Each number is 200 + 40 x the weight over its row's rms, rounded and kept within 0 to 999. Layers, rows and columns count from 0. The size before them is the row's rms in percent of the matrix's.

# layer 3 MLP down, 384x1536, rms 0.0747, rows 338-354, columns 192-383
101,199,191,199,167,156,148,143,186,215,189,170,175,240,170,176,219,178,149,264,178,174,287,205,188,237,218,165,173,169,234,231,243,166,228,173,279,94,202,163,166,230,162,189,198,188,171,250,203,209,164,288,159,258,176,190,288,167,131,273,239,228,209,144,187,184,191,233,170,261,183,139,184,207,175,237,226,220,154,258,238,195,292,239,169,236,173,180,192,261,263,246,161,223,202,261,252,191,216,265,152,248,222,242,234,75,280,241,217,258,181,138,180,138,200,168,184,205,208,142,231,197,191,272,204,205,216,257,252,292,199,236,228,130,243,241,219,176,157,192,216,266,197,275,234,263,173,219,220,189,199,184,259,223,149,197,229,197,215,216,150,266,239,215,181,206,147,280,199,152,152,167,107,194,238,171,204,202,232,179,162,174,200,165,220,158,185,262,224,217,184,172,190
097,176,219,250,199,131,201,240,234,259,214,248,323,211,201,207,200,253,229,236,223,277,205,230,250,188,176,182,183,257,230,214,207,130,204,145,163,150,183,210,217,192,247,137,181,264,205,253,141,236,156,242,220,197,192,150,231,162,238,246,203,236,240,188,115,183,196,162,110,158,167,259,207,130,239,198,194,183,140,186,134,226,209,169,196,211,208,142,214,204,247,188,190,265,196,214,219,236,181,218,254,225,241,159,224,216,145,187,290,215,260,168,150,254,164,239,224,175,192,213,226,196,173,214,235,229,173,171,214,200,116,172,132,222,209,243,221,93,205,212,206,245,186,271,175,189,242,184,155,216,186,179,231,177,214,179,187,181,206,218,229,198,256,148,195,219,268,246,208,227,192,201,228,181,189,163,210,200,216,198,238,227,180,209,156,225,216,239,187,204,257,236,213
098,154,191,174,190,115,269,324,176,145,200,232,170,143,294,162,208,177,165,212,131,251,216,267,201,204,153,159,226,205,215,104,302,200,233,131,194,234,220,204,175,158,203,116,141,151,267,190,367,206,178,226,198,144,168,173,214,260,191,213,241,177,205,139,134,281,327,202,201,222,224,260,261,187,196,150,213,181,232,187,214,191,200,211,193,210,177,172,203,180,185,143,213,212,197,173,207,221,134,263,152,185,254,229,89,173,203,233,122,159,197,239,242,228,245,244,200,155,162,259,137,245,284,261,138,192,187,235,208,168,155,185,171,169,215,153,191,135,241,219,195,216,159,198,201,174,173,184,186,232,222,204,155,154,153,225,242,205,197,151,256,175,154,207,264,182,185,205,210,215,222,229,216,184,247,206,207,228,196,218,164,178,216,172,162,184,169,236,224,244,231,250,255
102,137,228,223,198,192,254,211,207,178,240,220,226,185,211,167,198,135,256,156,170,222,169,209,255,236,171,198,270,187,172,149,172,184,174,114,174,183,177,195,206,139,170,160,244,166,244,241,201,207,254,188,247,195,153,278,158,233,133,144,237,199,250,246,183,257,173,185,249,194,247,260,220,177,265,218,153,209,182,213,212,263,122,212,181,234,180,236,162,226,230,88,240,201,165,212,212,226,196,256,251,148,230,218,225,162,201,164,254,203,148,221,246,223,313,180,216,198,175,210,154,93,147,124,151,204,207,177,170,295,90,166,207,186,150,200,179,236,229,248,236,211,185,195,194,226,89,208,255,207,173,248,205,169,187,178,133,222,167,184,197,214,247,136,212,150,184,213,203,214,218,176,258,245,222,160,177,217,261,137,232,210,195,233,192,184,187,234,219,271,170,154,223
098,235,168,188,139,130,223,239,204,136,139,181,201,235,202,215,217,237,191,234,204,181,217,223,241,206,249,283,247,152,169,155,275,155,200,276,183,173,150,203,221,235,234,177,167,189,216,206,267,162,229,279,230,240,172,162,276,249,203,198,226,187,208,193,216,278,184,239,141,178,226,220,228,241,206,187,147,235,199,195,224,147,234,157,234,156,187,178,263,180,216,146,216,226,199,184,166,227,192,207,229,215,264,190,175,157,142,249,145,256,231,197,260,226,200,151,186,220,120,240,172,119,250,231,225,202,149,225,80,197,160,215,218,247,181,281,147,159,166,246,198,110,172,217,156,184,163,245,200,177,155,231,253,210,269,215,223,132,275,144,201,128,192,203,141,135,162,247,216,228,187,191,189,178,202,180,229,211,189,200,199,224,204,159,217,134,262,266,237,235,149,240,217
096,137,147,271,205,227,251,208,229,212,182,164,167,166,236,124,226,204,206,189,210,148,179,236,170,230,91,190,265,228,232,246,208,203,287,165,171,206,270,103,151,259,137,234,212,191,166,262,250,187,166,231,192,280,205,208,161,249,174,215,178,180,201,194,173,170,119,166,231,340,151,237,219,254,208,162,170,242,215,205,148,160,241,204,272,149,236,174,229,208,198,213,143,234,129,178,173,123,164,221,228,227,174,267,175,193,216,233,187,243,225,259,241,177,167,153,146,178,186,84,160,152,180,166,217,237,160,170,269,217,180,189,276,207,162,156,148,215,216,219,212,215,126,255,230,144,196,211,203,167,227,224,168,203,137,144,185,151,153,141,225,202,189,268,181,230,218,234,187,195,147,215,192,220,180,175,195,227,182,195,235,125,226,241,192,124,138,110,183,166,196,248,215
098,210,210,191,191,183,132,282,192,197,206,218,245,175,228,223,181,205,215,157,258,164,262,143,230,98,168,124,225,198,221,263,185,182,153,231,174,232,192,258,224,214,265,173,177,165,127,205,237,181,234,225,251,219,156,231,141,217,215,225,182,161,189,246,123,238,255,293,162,202,162,240,192,159,239,226,253,254,188,136,245,147,228,261,199,293,188,192,110,165,178,157,143,199,199,224,197,232,144,178,156,176,212,185,178,153,221,197,211,216,208,192,266,196,260,194,109,172,158,180,221,182,192,75,110,177,172,226,208,179,137,172,189,270,303,187,232,158,153,275,305,130,152,179,196,220,198,139,206,187,196,215,165,210,215,129,329,216,188,161,147,149,196,223,246,242,105,233,149,170,192,154,264,158,136,185,136,224,169,202,140,240,214,198,223,99,177,217,230,203,252,177,172
099,183,167,257,231,193,268,218,200,172,284,180,193,208,209,199,205,232,246,231,216,141,248,216,155,162,302,250,204,231,190,184,261,179,189,188,167,170,211,269,132,166,245,214,187,265,202,150,201,194,192,168,223,133,214,166,178,172,151,190,233,233,131,196,195,209,155,178,199,248,174,275,189,240,151,157,221,248,213,161,188,211,166,183,227,97,232,216,183,191,206,218,210,266,202,165,110,199,223,165,168,199,232,154,196,198,190,252,282,250,211,197,276,193,172,238,209,228,192,231,130,221,184,150,225,249,175,193,121,200,202,202,208,217,162,162,216,173,196,132,169,251,213,280,264,164,257,137,216,206,168,211,209,183,158,294,200,206,211,198,278,211,201,198,168,271,176,198,283,283,232,168,177,216,164,256,323,159,213,109,217,262,257,166,181,169,244,239,194,175,130,161,183
098,242,198,221,179,184,248,171,243,130,255,159,203,186,218,275,209,191,247,201,109,194,224,225,115,133,111,170,181,210,225,262,168,255,179,188,246,206,151,208,175,213,209,232,153,207,274,230,189,230,196,160,166,150,242,156,217,237,162,226,190,197,236,210,164,214,209,216,193,170,226,197,166,237,163,208,141,168,205,211,180,234,181,210,248,207,224,149,246,209,217,213,193,154,253,240,298,254,144,178,241,216,228,196,146,122,167,195,201,292,227,162,184,142,223,125,190,255,181,222,209,197,147,207,211,184,224,223,187,224,231,170,241,222,141,232,207,149,219,161,239,205,235,224,187,270,193,217,191,138,171,217,187,215,273,218,150,239,193,237,265,209,254,146,195,187,167,162,241,163,184,141,172,173,160,164,134,197,202,185,202,216,256,192,283,181,309,183,222,227,277,208,166
101,152,173,177,175,246,256,205,210,245,185,174,226,210,215,195,265,230,155,199,249,166,161,109,165,214,189,148,238,140,157,211,220,228,214,178,228,185,145,262,152,151,261,268,187,184,237,185,205,277,187,265,198,201,211,187,166,250,119,226,139,169,209,146,223,196,150,240,190,187,198,208,196,153,141,142,211,197,202,139,188,166,193,240,136,204,179,177,230,159,211,212,160,228,219,141,222,223,236,283,164,220,235,177,163,222,206,196,196,204,152,240,264,283,303,215,287,265,245,218,175,203,162,196,192,208,268,200,205,243,221,267,264,205,250,208,230,179,170,224,195,229,200,229,229,166,139,199,171,253,121,241,238,183,247,267,163,152,240,134,259,273,240,184,220,127,183,234,126,183,118,164,212,202,205,198,212,239,183,188,184,221,190,201,245,236,178,245,202,227,227,206,308
099,230,155,219,167,205,208,257,221,110,159,221,153,185,149,131,236,176,265,206,197,218,232,183,166,117,188,160,256,248,214,215,161,221,199,231,157,199,180,110,257,100,176,210,255,236,224,175,192,192,184,238,210,221,165,186,218,228,321,191,151,189,185,164,231,132,162,169,208,224,190,268,140,227,199,180,206,188,164,197,212,259,168,163,238,279,180,143,310,245,163,215,255,250,197,214,188,223,212,242,169,167,235,177,135,138,278,218,208,219,158,206,187,252,137,235,157,238,253,166,186,225,300,163,270,149,153,228,211,231,152,191,231,169,181,204,231,289,144,190,204,233,191,187,173,233,93,200,222,283,195,196,199,289,252,134,132,152,267,224,282,240,163,132,241,129,211,183,239,220,235,167,263,194,206,198,180,187,192,141,174,182,247,190,167,214,162,243,217,207,206,211,207
101,248,196,300,207,215,314,297,223,225,123,179,261,220,233,223,253,127,160,258,235,188,226,164,222,188,178,203,235,154,121,161,162,211,153,243,219,183,177,183,165,187,221,150,156,193,237,134,197,273,152,165,195,186,195,149,215,217,117,192,289,239,220,145,229,209,230,246,158,228,160,208,178,204,259,284,269,193,223,170,214,280,289,201,196,245,190,237,128,177,200,203,180,267,247,172,174,201,232,197,190,221,195,147,95,219,178,226,189,181,155,260,167,223,225,253,222,204,221,176,130,211,247,191,208,280,147,252,181,145,282,148,217,242,215,179,216,211,240,207,126,149,164,148,201,198,208,212,240,192,248,193,196,206,221,197,242,157,221,150,178,275,151,190,221,288,248,249,207,245,205,254,140,180,194,200,153,226,269,179,250,221,233,252,154,153,169,199,237,240,217,145,206
099,218,240,197,166,199,153,242,160,190,231,242,240,282,223,158,214,142,242,188,128,66,193,219,117,210,199,190,162,174,225,159,179,217,145,171,206,112,207,161,155,186,173,212,262,154,241,203,266,188,223,199,164,201,256,236,234,255,141,216,157,239,222,169,212,198,193,166,171,177,155,235,128,138,213,170,217,157,159,224,185,173,154,187,192,183,234,190,182,207,96,260,123,246,97,238,211,159,232,202,168,152,250,217,154,163,157,187,100,190,208,213,168,263,331,217,219,260,196,224,196,175,152,239,223,231,175,250,199,200,155,193,217,199,159,191,208,170,191,255,261,149,195,271,249,189,287,296,264,156,158,175,248,140,289,181,185,136,244,125,195,132,145,196,192,223,249,252,225,240,226,222,163,234,190,225,157,203,149,217,274,226,168,189,272,209,135,237,173,182,175,170,237
100,205,189,193,230,209,237,231,205,207,160,219,173,133,207,109,204,251,158,160,138,223,183,164,180,220,195,265,197,205,192,225,254,199,157,211,191,214,246,241,216,150,226,122,216,209,208,165,195,118,202,271,211,133,162,173,207,191,227,168,193,228,184,322,200,202,255,189,244,224,166,150,117,109,196,181,260,211,200,207,143,158,271,176,147,219,161,244,203,202,278,174,210,180,247,226,149,264,220,192,207,215,207,265,267,182,186,263,227,225,176,165,208,142,227,256,154,187,153,228,168,172,221,98,171,172,230,151,156,261,149,199,57,170,169,144,197,204,296,265,234,180,175,144,201,162,126,206,185,199,174,176,238,202,188,168,234,216,182,212,140,225,121,212,262,167,160,165,214,230,182,185,140,199,188,216,283,129,255,135,239,182,156,157,151,128,193,219,157,192,170,134,180
099,203,180,252,255,188,251,216,228,130,213,251,192,198,240,155,141,179,226,206,174,221,167,233,193,243,250,234,247,180,216,168,167,170,132,155,190,243,217,190,143,186,175,159,240,234,216,211,261,185,157,208,207,248,83,200,200,203,139,243,211,193,186,123,183,154,184,217,223,207,184,233,168,171,264,250,191,190,183,199,208,185,158,185,206,173,187,243,199,232,214,242,181,226,151,222,169,210,216,217,158,203,212,155,224,177,160,189,179,233,204,181,258,159,179,144,205,170,89,259,219,202,241,226,193,225,218,254,177,161,134,175,182,163,218,223,221,148,237,156,242,191,202,204,183,204,214,224,152,227,207,185,222,195,209,130,192,162,190,202,196,202,149,85,147,208,188,188,255,218,223,179,230,212,153,156,179,237,188,310,192,155,147,217,270,244,186,214,238,180,145,240,194
097,251,227,209,204,182,239,279,193,266,198,171,188,206,144,212,204,148,156,156,184,229,249,173,142,258,251,222,209,187,207,256,184,195,195,202,171,179,207,205,206,234,216,218,169,261,202,238,166,215,223,165,228,190,182,243,203,218,180,152,203,226,245,164,254,266,159,169,215,165,157,141,271,150,250,155,226,195,307,141,251,169,142,203,233,173,94,212,213,325,195,224,203,166,235,135,274,161,201,139,222,236,245,209,180,191,246,177,255,181,234,156,202,213,208,206,129,226,103,215,164,231,210,208,184,226,247,236,183,206,265,216,193,144,140,259,173,124,231,245,243,221,162,234,230,219,224,210,190,182,148,273,192,222,194,248,220,244,182,190,183,186,201,213,166,216,211,219,216,208,216,106,215,110,270,159,233,169,199,177,193,206,236,174,89,202,155,185,230,236,246,176,230
097,172,181,197,183,162,238,99,265,157,205,216,190,153,188,157,188,243,204,236,207,181,296,215,193,257,221,208,242,218,226,164,238,179,263,139,154,156,250,183,184,205,214,237,207,162,172,247,212,231,241,266,245,255,160,241,229,105,232,162,267,206,189,167,239,237,166,282,175,162,207,196,160,213,167,237,148,224,272,251,290,245,145,200,182,250,198,244,165,160,183,230,281,295,252,213,200,169,208,192,161,196,187,191,128,196,151,183,214,230,211,137,167,249,257,212,208,202,242,193,121,204,183,243,203,296,247,235,138,238,148,68,210,200,237,167,159,236,225,183,173,219,230,159,202,208,166,182,263,128,256,192,163,175,209,211,210,187,233,161,255,188,93,169,200,189,172,209,212,140,235,223,244,144,217,203,235,155,273,211,254,153,243,203,253,258,178,233,221,224,226,179,220